From a checkpoint of a small transformer trained on Wikipedia: gated attention, 345M tokens.
Each number is 128 + 24 x the weight over its row's rms, rounded and kept within 0 to 255. Layers, rows and columns count from 0. Numbers have three digits each. The size before them is the row's rms in percent of the matrix's.

# v: layer 5 attention value, 256x256, rms 0.0998, rows 39-63, columns 0-255
# o: layer 5 attention output (transposed), 256x256, rms 0.0936, rows 39-63, columns 0-255
# q: layer 5 attention query, 256x256, rms 0.0964, rows 64-65, columns 0-255
# k: layer 5 attention key, 256x256, rms 0.0956, rows 64-65, columns 0-255
v39 103:111125130124152131153144131165123100094113077071139118130099124112112158120134114143113139137112183123123098123097114144124104160118073137122101102076145105110128134138152143159137157147138145119102107175144116094144111116103126129088133139144136108132119117138121110120150132113081129145152127107107146166142124171128139180079140112147154130111189129139125107066104135165146114136155136113158084138159143126156127107114119094159128125164125137142132123155140152105119129154140109162172114132098141152140114122094182115129113186143149112124081091114129191093100150168155141148127116107109102125091128149100132158134143119150140130097110117140115149180133134132146148125224139128108094138150153080083130096132148125135114129091122119137142119147141144125176145150120096
o39 105:131112104118152125102139151116161111139110128129132137124112142083147114123151145122148146172108158123138096134166122122124107128125129073153127129095128131100140092138130112120110152147099151136150162096161138129108143113137118124118162143132147139086125135123087119114118101178154130172124106173122093082141143165151140117124124096143132107153177116131170061107137157141112111158097115102106117112133117130143164117126141159178138125171127099151118147157104081118095102133105136176132169097129111180108125142109119146140109128107119113142088152131138183087127111148177158198112161135086110130098131140116121134141179112088135090152130120122115165117173097135142139139138096081129104120120118106148112115139158096125115102083155169139152138098104169075126125109152108
v40 080:160125137125109144105128117183134100126136133107143147133130199139103102131115128138158150137148150105042119116111111137105126132145138115131148110129077105130136152121158148140122119099133093104070125111158146102141133171153172145107102089090134117115152141130133108153101092127112118147109118127110133114126141103139148114109079100105128121109146095146149136122160114105134118137086148138130121084120183119149105158158137102129130137155172086145183121116119115159122140143102093110143149125165144101128146110126140131167142133152106111144116075132126138107103140103173150142174126073094095099142173096115161134144105123135146145192133151123127105127142118126105134183073138146118142090163130175104131174101096124102103136109127122135142135107150124137099118139131072
o40 078:132164143046164154122093120126108106144159137111083149155154114101105183178117136138141145116130152155163147136135133080124140133102114143153151143145121120126160162156072094097123115124131165134162107104107147118137108122137120131074142140133149159114115109111116121099114157149106149132132133162095142142117129132138076163123116113148158100135128095098106163147141151145147123143149112138115166125113141102105089101077105127121132114138116152089091122126164162127143102146135124139114139078115133161133128108100095166112153148168127132128146109166123123068147140130114094142133128156087100205141142091091123129115146122093119100130130127178123132126159133091139141161119133110138177129129165105120137130141073144144159143155106160144159131124153122122130170085096130
v41 094:141070120107115154119149134111123106153096123156129141151151153111107109146100137144156119144093138120121115133153135156115116121139154117129094142159158167096108128133111146140091086081137113116089149109126112130089136110148177104164092108111066149097097085124137104132135140105098108141133150185135140117110092152113143169098131107116121148126103116147131115139122130121096118155119112135124150123125125126121120135125112137078143143123147146107148129122171106111131146127064147105092119163124157125087160129100143105129137075124060104093171141106106117124079090097152142124135116132131101136111069171158136139067118108142126115098109164120186098148130153112084116143134113121158177112121137173114113131124113147093122112124157138170128146120141184127118118137125077
o41 094:148131147131128115113117106118117133163146157113110114113125158180138104107128142158190086129089124119185152094151161117149132111166174134145166189157125187109117129120109185130093107120162090122114123127114130099112110106096134106155116108143111135136168107125112153121151161126112111143116151150168140166139099148157156135129083096085133133129136115119121119142121160113109106170143137143145101154103124112113151145158139134101150105122137131137124105106112118126132131149157082125085108141075142146098118125170138079128146116129113111088130107143127121137106109145120114148139111173116144148122136135146171150112130159130112117137108128121114038086106136124106110107143103142179191159150130145157112100113087140124082122145114120098078131138159117136095140158152130
v42 090:165112131121137164154105160165141119095097150138117120076141143118135122106145102123109130154117098130083109128111104138116130152118103152097167074116061119128146120098119099176123137129112140132126120160100116128091099087116148194148095147126136122082101115120132107122141139087121150107117133144141140124108102137119144124107092101104140148126165141121089131150130074140085107130159134159126118143093154110100077112116121109126129177124084084141180135109141133134096118138161135122163116136153134128106130144154162118126135143121161142142144142116149112131133111101083140146149139114112158156172148097148151133082118130125103123104143158170208110073129124130083146121068149140158140125139103163140136153101134148118122159086131133111143114084130158116139129120126078
o42 091:131165117159155109165114155078148099152129161157086134129121153133167190170125098156093121121087110156109138141130156122102120155115152143109118127098138149116085169144109125117107089176123134131145087126133092160133174161110116141124117123142142112090160120118095123148145144106102159102120173115137179116059130158176113154106119113115149144127159109151156105146133152147140134145106089129118136154091156105101118103088119117107123116137090167115157110119132140147111105168143108143129145121107103138099140102180133124123117148089130112112104121141133114132128137154076124118113140124184094135157124102138152181114109121115143119182111113131148053135197134138110159120136084096121157128152124123133124146149128126127123127109141113108126116094120167141160118131146113
v43 087:122148141113140117089167125115087173148156177137137151162152145155118140133107135165157159169141178095153159067090110078146121135121133134145096086123122125135114153125178127123103140127134131164133124123167099135139110132114157087099119120130122131125143085141163086146098144123168114131108141089170121135146122136182141169144120082138122140134158110141132107108129124119137112137116126105141119097149129112150157127166095103112108097153145128143124095084136119115141117162138116146171101114113127141129174123141098099113117180129096155124088126107123145075148118098158153140142170128102161108142158097134189148163158140189135144164124151140148126132101127113129124142151130125122147173130134155122120090115127097138148140187131103084094168119124142134119140171126159
o43 090:107081121100111155097152115165101141152139092167148066148141114116112130123166069133093151095118163116141078120165098111126165049116102115129131144128140122128159103152124107086108134124141130106129122169116153122160098154146108162119151124125076151095146126140108124095129111141138150122149147120124138146105121086125106130186138132146141130146115149132101138102140125095119119118153111124163103104134125104142150176179109155145122134168113133095119151114120120141099129139147120150114152090131144162105130168116140131140143135179122149153127196073089146129129115136149119151121154097098131162118169073153131128142100141148154124118121116119061126155109091110131146136156152153133152120147091125163117143102139140132173135124140116114095168108155083106132144121127136
v44 099:132126144137140081111114090130127128117150114093130111098114128156111127131126142106103112177125129134139134150149125151115137118147135143098102152135139106112113131128128111146106117110122142124139083114120106119175144100118139154116138129114111130129160177162130117126140098082128080101154127139136121157106145125135111168151181143114199149125165110114136153141138125106104085166158094151126146134161129098152097149152063116134148112112145205157114124139131137109096176133150140159117089151100146105155113130142149112135174157134154079109126056099100085139173161153139129174135089129134099168111101104121119091144108101107077131105145109111111137111170118132144104097126127104117132121159152114132085124108115139135152109119102156108122172124082108105137123074142158
o44 100:087101106142130155100126119130151151110114168157158166132143128160129137121119135126161108107114136124127122111098111068126160090069177121137117105121091122131144106164125141122150166143135108118093165077126071148111105148131126103125130157130140120120142091127159085148157121129123120115106125113140081124102121162112117089124097134120131124140080131100117124120118125135113138119106110093142095128127077092093112096120142103165114142140096157138114127120095144094153071146146140106122132070132140131149147121158073108139136106102093108120078130131123178109101151111146114132126122130077155135122141181124131129153150182168153118105177164131121089135098157123084110122141167130103114123129151132091127124119133091099117109183110160144148086102108102122124155107137101
v45 092:110126069131129110101135124086119168102113120154147115137150166129140122138137134171177123152126124120103090115112139129098121136113092120108113101102119129094124109102145150129157150122113144116120133146125177136092129103114115151132160129149127127132107091103164107168081145110112117134111160098082140138104117171121154131092141119152103129129139127155138133111130118133117120133130163163117067117192085096068132107159138134103170133116107109122121135056115124094122107108114097138160140100142134145104138098101135114147140119113086154165103125104153161112095111120108121111153128112114098115128142128143140161114103114162123151154127131155194091118088115150103147146175123135121083175127140204131106067111128114107114121147131085126169125108155132130124140156166150
o45 092:116121100093121120179139121117116148161132148150123065123109137157121111128119120162116159124125121110111116162158128123145124111123088139124147180083160173118141143132132125118146096132143094141107129118119137109169133155120115135137150162168095117110134134157114084087124140111144086135115133149161147132162097101175140174155131140104126149139162163178136153097149160163135138104144117143092156123130112149175128141097137154114109132171133113118109150125146136107127189129157067152141152163133152096120107130137170091106141166158118151159148112150124157128112168158138121164146121111146136151136122096128160128135151159128147119152133081120098106128131106135151091108175107109132166101152096132189116118095108132136173190110132094095081125125097116141140095126121127
v46 082:114127143086174153131090137135155095138091121166157134159117137136153132166122137123081161082106126145073106136143111121103136121134154148143160108134126132124157118121160151136104112097137111120077145148133090134156147129110127113120107111123092111114150135146136081094139120155146072139177114156116121157106120147172118117136166169134105158114172132134156091106145164137099122144159102162148139140086144104107139165150093139090144084105119128151135099107122129153165164144124128085131130108078097114133114099156110110173114094154102156158111153121115098119140138156157168077099114140111138117099115159133120094163102163148141097090136105084121103142124102142134114133146133122109110124136138176123113105134161129107168130122099118145155139124063167110112093144109141
o46 085:088150131110134173136088126121122085164161115119140161152109140118158080127148170112131150128121153129159130140134112112184137141092113185131183083170126118138154163096107143120135134125156144096143128131179120093148142144126134131146163086114101147137119189164183119130128133126131171108149097136125111132124076149064125179113084129128149133159100145156100086148159121121081122127122111146074154112105139123121132168129124102131122146095136141133155119138083097139102151154100137141098130138124129111112118141117150098144126128104123147150148102138120133113137142138145143111069123141068140160113098101135152110136128153130129123108173142124122089124123130129115097074120137134122132118143104164068152116156092124115103154118154141111160128142126110098131153118089157
v47 110:155143132113138129116110128173131119117138120158113120073111146080087123068130116138109133130113119100112136140111099144102112150132099117124161092098141096148156158137131148162106136097140145138098124145124113125128161140156139074101123130111176118126109166172127134154138130113152140120150124146115132094142123128143141137156065159120089119126082118118139208131114080148133150110136099085126075089098131117161124138117143123129124135124118136152167099167117096129159161162097114121126142158111127184095124116136134158162101151140122173171069155164116136121154119133141140133126140173210131093115143121130156132154157148139114119137119109103096125092135138135119122138140122148127190116135118122098099155117156115163107123084136106094136116116153159120085105106133113
o47 101:093124147127133140104121126124105110097117093133141097169111143106150144106165149149119109104160077128067145125130109118119169176008148121121131096133092083120116133153093116154138162115154141136145140147145136124098143112131145114099121116122126105140118114140132122115102123140068104152151104125109148092120169105085123109139106099159093116090116140157129130102134115138103125106175132120137134146132115128120123114138106122112124089152180096185126142136147125113122126126135144126091144088156124127089142124133130145123164105157146140156199111157126155119126118174143121144141126136129148144151147125134161121137160134132104150134117162144151130112172140144139116145130148187107130132098119124072143133134163138130126136158116092176125153140136145168155184106072139
v48 080:088144083136171081104120109119147146113124143108111109099147097109105120166112114163163100119103207134115126135101102097139158146107123138124123076139100124155093164110151145144120143115143126143175158077100112135085146148122130092122112125150128116099103079101113128158164139126164099106129154128140117132107111150133137089104132135127108138117117106116118091150131155098125094131127130087114106112135086126084122115101125133108132069142106106114124134126130152116143099124101164122091166131134125160101155161155145183108111137107077190155145109176148113158148120097151140115156126149127126149143140105108151123137106109131143147116142099140162183134134131154095134112115163127150154193099137157095117135130135138162134144143118096121117127144068154117089109120119098
o48 084:133132183176122164177151143103149107157130121110141089162100134104135113112105104109108132106069139141101112104147089111142124122116097165128108150124135134124167108159149143129137139129143089138128067140108162105129148135096102125138147116180139139134151168134162146116120126126123117138122136136124139136120140116109059132181091116111101138098065145172135104127127082082168170068111118136110147157126112120178158155181155134141130128120131152144152141108140127153119126150129118114142131121129132111102169159125150115119069118142102150144143136123125139122114154141107137153152111086154130150132187093153181109129107137111150133104138116097065098167125113125139137121141116150095124125172132135106139146111120107123141139129083117084142140136080127153127159121166149
v49 091:133147156110090122147121109142168115127099121160100127105138120142115133189128137122124143102121089119143171062121134148130109116150143113136143126115107149134114098148098137089137134144149158093145063124101104139118109111155104119158155186124083101140153117135132099139142098125124126125091143117136148089129114161117122207114133145110117117140158127099118147127157118159096156076174143123148110137137142098084127095104139149131103139166148102088170138111157168120092154158153153144186068071104139141115089134088126131096124090163100133104126140117143166119136128157126141131157094140140134097144106180119119110135171102111112108183102142126122096166099152127127143118125111118146120127159145126118105108126108126117133107104152154081101131153113133121128136144144111
o49 095:151136111079097122112139095137177121112135111147084119096141113152136121144124119126167136127143149135140153131114121148112149109148139135086112146104155120154116077166127140107085093103135112150078156090114106130107127132128131101105151092112134070088123094110098118145139191142159067149085126091090132087080137146085141143109138119136135122156144128126165130089155114122127154105115140107130149112140158126102127130143125125118090154135137116140103152115116101133132124162155200138081119118143110106161143152147146097123130135171113147147155171155102144118119154152125133160128169095123137073121159158135182156105132107115126114180085155095146088120118143137140111113127114091148136167123127106115083122137104131150136093150126161158107139094149104140133143152107114
v50 085:137132139146127107120135147133148093137156154159078125137134116159085132133134090110155150172109086127095158128159178115099129135132136127107081109113152121170149132137099159100142108162106114157124108104100142128134116095177151099105130146118147123050191176133091146145114176141123110110114115133143158106135153109143101131109120128107105151099168129155126125133157098119092134100153145138151098120125121169107129088088153128103151108108103145128126110122156168134176109132115111149144135142165142181187119084145146137115154103121168176088153130126110125088120115131136111117154134148101161112126117152128148121115132145122097116155104059103081143151150109101134131131132157101147125161122115133146100134149108130137143109090175118128129119112094114161122132155170130
o50 084:140100095189142143154134170132161123154116094161077149158115125116142129108135146163121139104099090134125102127097149118150192139175128111095154142128068131161123115125154138125145127111135102117140135114110146139089118129138131115085144111096153124107181103079119150115128125123126064128102142112109145117090132090116117125102151094130110091092157143128150136157128119145118111102124167130146097108122151100123092121140117090129086074147115070147112139150145112082102135162127163107155127107148163101148138126124127094098131123122127123132163147119151123142147175129162118103108119107104163093141136101087151166115093150127103110129121102134133094135085102100115130098096139123131112087163146142130131139157092119135111105123133109184112095103151124169097156123172130
v51 097:083130105125137135126144099128133113114125069121107139135113134146110117113145100192124042111103131109131104131171122141091161118110117150101105157148106100141131141124146099097101148129122160103141147176136164092102125160111110132124102092114121134093158141124134135168133152129127155118111116091122133135129129115126109145126124159108163149126145155130131092100123146155144092154153125127145099146147157091115130102170102118093125162122159125109148124157112121127112205142091144152093108087130122137145119123135137099156112146131199109099131078132153100108131142110110143183105121151127102137148165139137117118136129140128082093136148085108124125196144134096149140187133138136109057131168136165132146144116142109136110103136104093117125149126113162132116092132108162
o51 099:156100139135123108151149129124152090137118132136127151144145113114107092167114098139122131133153133092151150160178128118155134064100099116123133135153144127100120086108111113087153107153133135125130123116165136101128096158119101104122162091160099138146093125119174076173157161106142161093121105141151134134099111109183085148155134114112140176163178097132105124152094176129116141130121155167149133123109155130132109111117149121201163157113115149118132124133107131171153134136092126148098137104126155160156091147129144156112080140154081131117085122174129133109145150104107063120120092091125150132143112105116145114159148129152152130128149108163125132118126134162123131114156133092081136107079145122129113147137091109124141135128166139130153107152137167095100119115147113
v52 109:174139105107101162110147150108150109117085162202100117111126118122117130118144123103109109153131105174100126118146115188122125146130127126120158156110144135139162136135132110100179137172160110098121167117135100159101109160149127142147093120105128169142147150150114098102091155132125117103136153136117118108142142137098137122149113162125130115118136114167123097058102147139083136116179098109092151135116140091114153117152156137113111142172106131151130146176181149117149180119153139119131120125158132156084104114142141167094108084109118130140155128154120119153130154121138079110127099133159138069121138133161098094143161146128112146171132161154106126149172120120146095132147136117126118170141096190114138129100136114134105124089130127121133126160148098117102112159152099
o52 108:139132114144119175111131167111100096070103095149133158120147127152156122102113128151176093110150100122110100131108166096150144129032129128148142124142097121151119139145126118144141147142136143160143158137106129140107107093145121115144130112116163102147147129112103156155115122169145145109103163128091138121102159115115082102109083070154144117123115128158103137123160104166102126093110194143150136133144133139115133094142129107146097118139122143173127089168098102100135161158109148100129137084147168115141128120134129108130136138117140130125145151139144162056131138141140158167164114156098181133140147082100159147136155131132114144145150123146124131119147097122144166124141181125153097109161175120121169133127097108148074137146120110122133151136123142134150166133114095
v53 096:145106149137115086104172123142137149146099131157108107096050123124130143120145110182086120127065167123188145124132105141143145132132094155115114137142153095144123172103101114137172173163141079133135111119100124112107119146108156151129129108108144153142104119153144124087138146081133116146122122186150115137124097078121135121100102153121139106179098115121069176134117143130112098070123083123142129124086158125105107100137127115113132147104150138125137135136152120145190126142161151152118082177160125136099149143127124118110133109152136141155145148124126091142166147153133121169136102124144155150145120121135186134167139156112120131120121145131105158077121159111097131103146149127147146140151142141120111185108108128110133121103158106122114109149123139148139168144155128
o53 096:107200087157142111130136158080142154101129139093096103141151155118102156137115096134128120099110119106112139143137125130125137137149124136132152122126129092124143146148103179107112119103135123122165083151136126127145162131076071114107168095124160084158139143105136116155147093143140144153119129086100121167092100143133079116143120103099147092158175147112168113136150150170108111136122145131162104124165109117152145094162104138158115112113126123139145091089137141133159128142136166147128107080119117101101113109156129119123129108160154110117087157123168107126099154166159111141153132173135113085101088167104181141101130132138154105132122149133129143145147108159183166155143090147145138111135156121120124134097146130145093139136120152169131164097141105169129116154154116
v54 084:157122126131120105183121143117178096136114131136135146099097124156103128160157100091144123142139161132135101139175118119069126103112115096138108145107154081091129126104100120109144080066127152159118108195150153101133143148102101114177129142127171098139130195092101131104137145125106120040123115165121129118118149085134113158133175156128122156141163151148124118133091112113141192143111132144115154158172144130108137118134086112122145104135131147128150139113112139109166150091123109141113165138122137144112087132135177117146091122175100143112139102130119130153083115111126134152139145143135131115105135126129098089122112140140111110102126156120103107159127109137120158127111133137131120114157161160139142151116152137107136100120127084071124148125133126122100109182143133
o54 088:100139124144132144102141141133141109114107131145125158132081112152129115163154149144111124161141125126146145149090140098084159154109107144189152103143137131107066138085142096123153117146115103116110117127123072108109140103105128097125125111173142169105108112126153127123153145127129080171132117107143078118105143137121126114116140123093154151108136112122106123151122135109068168087102179135124120134101149168111114150113133116151095148133153148142141133157122140099151169123121163150121094110107193102124096156138134078140130123111139104136153106158105159137145118130162119135130128097091133170145106138073111118148106161126152173070166140153123119072159149118090111120155133126110158106125131172142110128132125109166125129130096143076148117108129138124124108074081094
v55 100:106129129139159139131092109119131177190140134122132136184148128127103130117102161114094103140182165126166111149167127148106126157126135091147141146123112105077088118116157100137151117100126179166130160146110136112159087171105089124082145144140146124125121147136113153137116114077095159149124120126111142124185124139159100078153176150150185155111149121125157098152141143125116168121117125120129082125126117110127159119105128091156133127099135134113111119097140152115142100151120125132133135133109094124149116132117119113115099175139128072105158074148140132148125089169099153111094087136104102176150133107104110137075089103087146114107118098108148149125117128126140116128106119131142106145083137127119141111157118146159144133122121089132140121138136107122176120172163106
o55 099:111120112136144125156132106132089143156118143137109154131071153141157101125151170117123150148129139152122150114158126144118117100196123098091126130110166138101114109126153116113141148137125112166105129150125139089092159173085129144139128154177155117112119135184109131124090155061123125135127109136116112131145076171120144109143163159095138180091130100114135079110108134144139125130094115106123118107147102142124146093108122142136126132118164107092135097126097173112144144073170096137095088163140114104079111157144171136136121148083143077121178122150162139141130116105092125141062115073119152147116144141154120157126136160111119136100162134112134118114144112138120120082135136130086104151122169142133105099121159123129089108110135132133136123117094148125134160124123151
v56 099:105112090121091180096119113095136165155137119077105135132068162120113117089118144126132096146161133153112111143142119095167085139113135082138089136128144128155161110150096100121094159097151100114123165130131117129155138129110094125126117200157125109136100147104169142158148141129140141128121126121113132134148155120127129123139107135142130136102112122111146137124135091153109128149099086155116089119181124106118106121089130102123172201150166161100139142161136082175137097138103155118183128076075126160118118160140105112166092131138125115139145112155165145117110140140124161104136112155132111123155169097125153113148185164135138124144132133116159142135101135122126122129112095150108147121101121163116131074134173131115100113125102131124139086109108119120150169115122154
o56 100:103107130142119158091092131106119106129144115048110136119137106096107181157115151141129114113162112147137108174118127131132106091041147092123104116128144091145148137164100114119149157136136152117082146119138113103113152096131105127180132114118108126136135119114154120110102142118100146144130125115129109135130131079145126104127073133150139128110096111149140126166174117142108146125141105127110115118134077134145136102083119118129136183187153125128137122150118092152171128090090152164148137132113139130109153153123100146140124152127156145120140126161107112076117083092131161126171099124099151125092139109116131108116143142126117130147123148134131164112133130128110100138188103132142102125096146120151179085147096110130120134155091169128152123088086172112118148125073161
v57 099:106128113136131149158143095129081108138160129113106128096152136157158163151116125105115103134127142136102102154160144123133133090117102113098106161128119164104150072133106163122118154126110125111127118143123101124100129093092143133112097124121132170168124115130112184152090116108130143110115099127145127168133168146162115156073149155112150132116141156133092137154090061155094104155141156133105129145140150124164131077122158107157153172136092153091136128103138110139059119124157153125118063172110128145130111116141155137135113107094172137117108070124141144140136133157095108136134117128131141089122099115133152123135148128144106177059155142164180118139163133131077161090153148143116137107134139125136129140147106106164137096160109112114124155110137129126135132104093125
o57 101:150084091168099139143126119129110107147129148148099140151110153151117145205100103118111113160157110161115117135138134129125136098104141155118117148089132150110135082124130127140142139114149116124123109121099126168126133110103135143129103138125146124155166075146089146128132105137147126122132158106106176150110161140154173110120123147157112165134144140096131157132133110156115160125128122172117106101091174105117161093121165112137153178123075145134173125135142109136102151148133159124129124120115161129078093151159160163130116091083137151138125095106163136132154087130117096120137126140114128133191117172119084097157119125123115127109127128164122142116183122177134156125147118108090133104158128144136103164083118099095132082125168084088172116165121140134150091134129149
v58 096:088146166133130134145146090137110119160136124091146132128136130153100142128116123093105167101131115135152156128141101115109129101112147144098080129136106135125169145126122083090121134092129125114130103123111113101129136148162134087173128128138150136108171143144091107143128137099110133130148163120118116141126102067128112139128156115114159132098118123150126097129151091132135141112156110148130154215120143158107169143117078176153119118116126136126111157151164153084124124122161122139133085136134069135158089112111161113114144096136133102135081089131148114109160145124115102195095069116110108107079128130132145135153124156132128073115127143136130124156149106129118152108141117134122109167179128082144125129108151133127168133160115121124116109088168084116202161122118127
o58 098:145158101125113083068135156141145123125117131129124135116092124109102126166116100110143148113140116137161140149131120156138148117079166136160092133141103084122119151090126067112110131107124112112097129172114114147139110085164117129164167125099106147118143169122097077147150148108139170138101139089148127101140105132156124121102164129099124108111134161170135114097094096148117116104168139138084117107113143142095142131152146158155119146089150123121134184157130119119098116104098191119098107155109131105148071127112116097116132111155097092139112161106110125105141132144129081164129141119097113131114107116122151140151120158136136103110151098107152112156132098090123138084136084133103148124136099124167089162088160089131136119166147129154105127128136100105114120163098082
v59 099:165111125160119091151115165142142105175087111109094087094110128106081101146117177099097113103129134141140092099154089147106150153143114130088131124144138122133120134098097155095160140146147107092086143148155122098168133133107117166156126164127090088137109131140114088127131130106123124147155097138097128129098052132133124130078138155114104128121147136132147149119112117107107090150153112148130156137108139146098115132133123113137165111142123110134140148130132127103097097170128114121142092141093136092063138119078148125151172090151124146112152091153150126127131098128107128112135123122116097126118133141143096121052083116097125163159124110116188130153119105150122112148086103146137127126161159153123124109109139147070156104076143104161118109118128131109143140153129153
o59 102:112141090130149144156134124087120132144148166154153142125135145114194135118118113137164109168108118165137137184171152132154099100123171133120084139141156149113125156154063138140180114145104105121078151096160082086153152133092117100178117130090114100147118154111094165142159138142147144114149123160161146133145132165179134139142090079109170121156145097139145088131135124147122104171079083135111169158150113160103078120117119112165144118134148148121140113087099167107134125155119107115120109145130157133099142122148119090130121094094140105141139102157128158121100105132129130165127170145139085162112095096106162108118149134133130132145150137119136136154157146136109100127107135100140148155120116133157138109113157129145101130144106126134124110139101128145151105112134090
v60 094:142166089121102128094124128140098150114146164143155129120116142125103122104144116124154092121157157141096080166147129150091148121126083125110149104177125120116109103127112138144143121124130112132115162146125117157088122098123142111144154122139154115156142155102159102093143121120132121056131132152141137165133104140145114065159116136121083157141179133129108125119075105116107096164135089102105160111119115140156147139084110151163180107137129086159115130122146087080167145145102130096100135114169124131155151148143154137103147131116101151130166128052112144147109123082163140106157149127128137183087142141108161108093118115118176133128133121111162152102104115140169118151124112133109121142147121167117127125139143116086121139151103106114104143157100110138084137149156166
o60 096:143110117146140170132126121104108123102129114092146098129153136110122090106104163123115092123120116121150116121127108126130090112079085151141112116120095153160104152118139116122182130089116144076135113134112154095156148114164109146144120115118133136140118140097186187125105102127124163131124106129135124116120090141131106147092121099125117162135119103130111077150127112105131182103158121124094160134126153076112136115120147147152134177178137131088149141098108099108138138091106120080142080133117103103171070143115083115105130126081161072145121139129136139125147100161164114120154145119162134140111100120128131125141116124116098180114169121158107086132117121166096132178106105130124157098135108150091147145118128110117131175125149127078170141127146121115156162093106121
v61 090:152119156137128102137098113093143100118111140157132112069125149174133158154144081162103154190177101098107144125120129124113123100143112140128147134064140095096155142122113107137182108125127155146120093137097111094106139162171144117187115160083142137159132168124120131106101109076112125175109066155104131138097106120129153152095089069146152120168155113131141124143118098124131178082133137183148111141139153119149126133131105139100119181112104120147158135126140126159126142083154133141127142105138106150130105112110159102136126162120136145182139091127124145118120146163139133134114103114110126124105177152108135145131146125159115130139133150125102122106141155119123166063143126116156130125161121141118126127113149119080104123110139114150123153102118162107149123129162132
o61 092:100173102108131071100128141129156110095163141163111131091106140126131139130190154157098149154107151161121152146097159143108173185140137128163136145094137109122137142142104078104114140132132107156136136097115112129111098149116132097115168132139120152089136086147082158121153121107149110148124144132125117122114134142103139115113103104080149087156130101121090168130147119163104117135135136109101121116107160138112086125114160127133094137151089141151127147127108156119067127100143205138090109129103138072120113134137086114110151091137121135167119114147133115120180120137148117130120211154125123119154140142118130115107133121125173103137127132154128112110150108108088158115115108144126137112107141111145131127117093108143170138138127194113135103101131161153142090092101126
v62 084:095103107131119096138128099172132156139126137119139121152161183094138123130095151128121143113134115122136135144136145155096122095123103110121117176165131103135106139135128170117123139086144148142107173103135141159091105130161099132148158093144085126153137081077089150136129140162090178114117142125146155104141147186114124131165179127161133119088106151142139111112137153124118093132173140141064133108155105170092140146124135152121171098098144107082153141172160171137105145120103111123092174127098144139107143152109099121095160151133111165157129148136131122142108075093130136115137097124106080114118135147128130150082108089118137107156135140150129120128089126151108145096113147146152114125150101147172108165154138133193130089138121131122142134110131151125125104141114104
o62 088:117105165128135098166125075137146161109070138092132115109133143134100095112120133115150125141127114110156090096117150105124138096099099164144139197137114158093107096134179111159124095141136067128153148128159139119114107106104144142145126108171094121151155096110112150110081139125105147151090104156181108145184126151143121110152156112065160158074132153145129150151124128145129131102122114131105121153133110090125135120139148135122150133129145105142121096138103100144149134139118110114098128122151139067135118128157141099090108168193101143134142144171136115123108135127130119132146124106143128104115151110115123092103114129156120128123149124127105109089118148117122156105117120164133120141175115151075112116154110152157126109100086116091131121170152120132087168131166084
v63 094:097139135133121136109132102175163057094108113148112128081175163142135073167169153148116110144099146138116139153120126154125152140133165145146154130174094107094138129094077103099128111073132141096104136130088123142074147106151167124155111116129117135107144172115148168091148121107124154128145091143104126109109128133116142115151125111120114149113080139124098102130164148123136108117106116118124132133123151122088142153138088158120107096091151138082140114146113145103090123114099123125095156103137102106179104155139107090137144128136133107170138145179095084134145141119106138143141107121124109125134119144111095133174125125103091123089127139114091122146135165109112105108151130118161123159135126129124113178131114132166129107113124176125093138104092159117085103136117069
o63 092:125127134085131098118128086138139132122135128115078124106117119128134127126141129087126150117080131163115186115137144111121173117136126147120152110130105089115108099100146120124117101121124115124143133170149139109090111115120152089098145057121166109126126122166193145162119177086125144098090154109146102069134112173062086119145158098127132122123124163149092103120124156115117138124147135120090107136102125103133119149086167157143119128118140123144137104124126103126127131176133134114094109094120113079153115118162101126116107146134079114101116093140149086134121185117094098127122098152140177132127159168172146145127146129128114159129116144148174086131108156098095106107087121151125116128101157149089117118119109114151118141176118149110144103121127116109110163137142097
q64 102:137109115154147114128113112100130144162187169136135110115113135110126107130144126137103124121106106108140111162141112102083121120129098091121094155136146131131151136137117132120132129113109145148096109123145085095167120139109113122134129122119103099157147124174143113083151123121143163130179113150106131152123082127151114167116155150138168117143155100107126146120130145104167078161179128106151161137152107120152132170156118109091141116081140136098140152145106123142132080119133142099101145120163067103084137112081149101143124115153144130152126121100107132172110161060117121094095153133197067115092098128144160131108119124109153152147112143121170131108130119119130079119095111101142139094140117117124101110092157131132140118141119152102109110128118130104188081099163088
k64 105:076107137125098107110150128122144118116145147091144156135101101158150118181144127102158105173106152085157159126153141129151131143119163130152091136128132167096171112132119149122130140147136094108141148094183137146172111124142132104120139121123068156112104121154145145135088130082124110148163086133160062182142111120129155133113104161174134109141144127151127132110119114138162094142092098136098106135110124087128120130143151108131132148159105135167140127114150145120083133155120090139113081103117047127147129118125158159176128084122155147123125101105070107150112139139110103137128100118170141124124127132147084144142122147117128145137160128132160171107146161165143107136122082146104139100104126134146152118156166142114140163142101120120104146105174118101124114135140099
q65 122:140128130121130159167129152163112115144120098139110110147170139135077130132118129135148142126127112171111108121123106141149119135130110118120168128105104066177149126127122115112176142155103148132129128100130171174172111136158160183127119143142132118129098124095131070138111121130101109112117114104093127089122110098075096143158135132102117083132079199133152104145131147122098129089116127148154117094160135118102107102163125109102113103112146106126110134121148117110103084146159154105174185143115159119105152125108103104142135135100144108136092156140166133090148120145128144130174132100085181132137141084069125151111152129108121110104097104134123130163145115111137105139109132158144093065145159118150125118123098112115122120121102124145145105114128113169125180116093131
k65 098:115144145129134176126104100112099102144123096142102111140117132093147153093110161130070132082148093162102104130131104140101128132152128117118131136153124077144123162142152114135129114108070169115121139141077131100147134129099138119097127083132123099111156105089112141117133153115108155097117141135102151117123101100121110128130193148108125135104142140131118147124105105083114145124164146124146155134141133184088129127131127142112183100079166169118106125168123153166188148117124140133131114168129193135123146124116098117131160159121131149144144147119136156127106097140142141136104120097118121150104058137112130096134153115124153144165084111128117104142145111085102131141142146088171145165103116116127104121149110093181139076105145150146174108106120107119138118092135161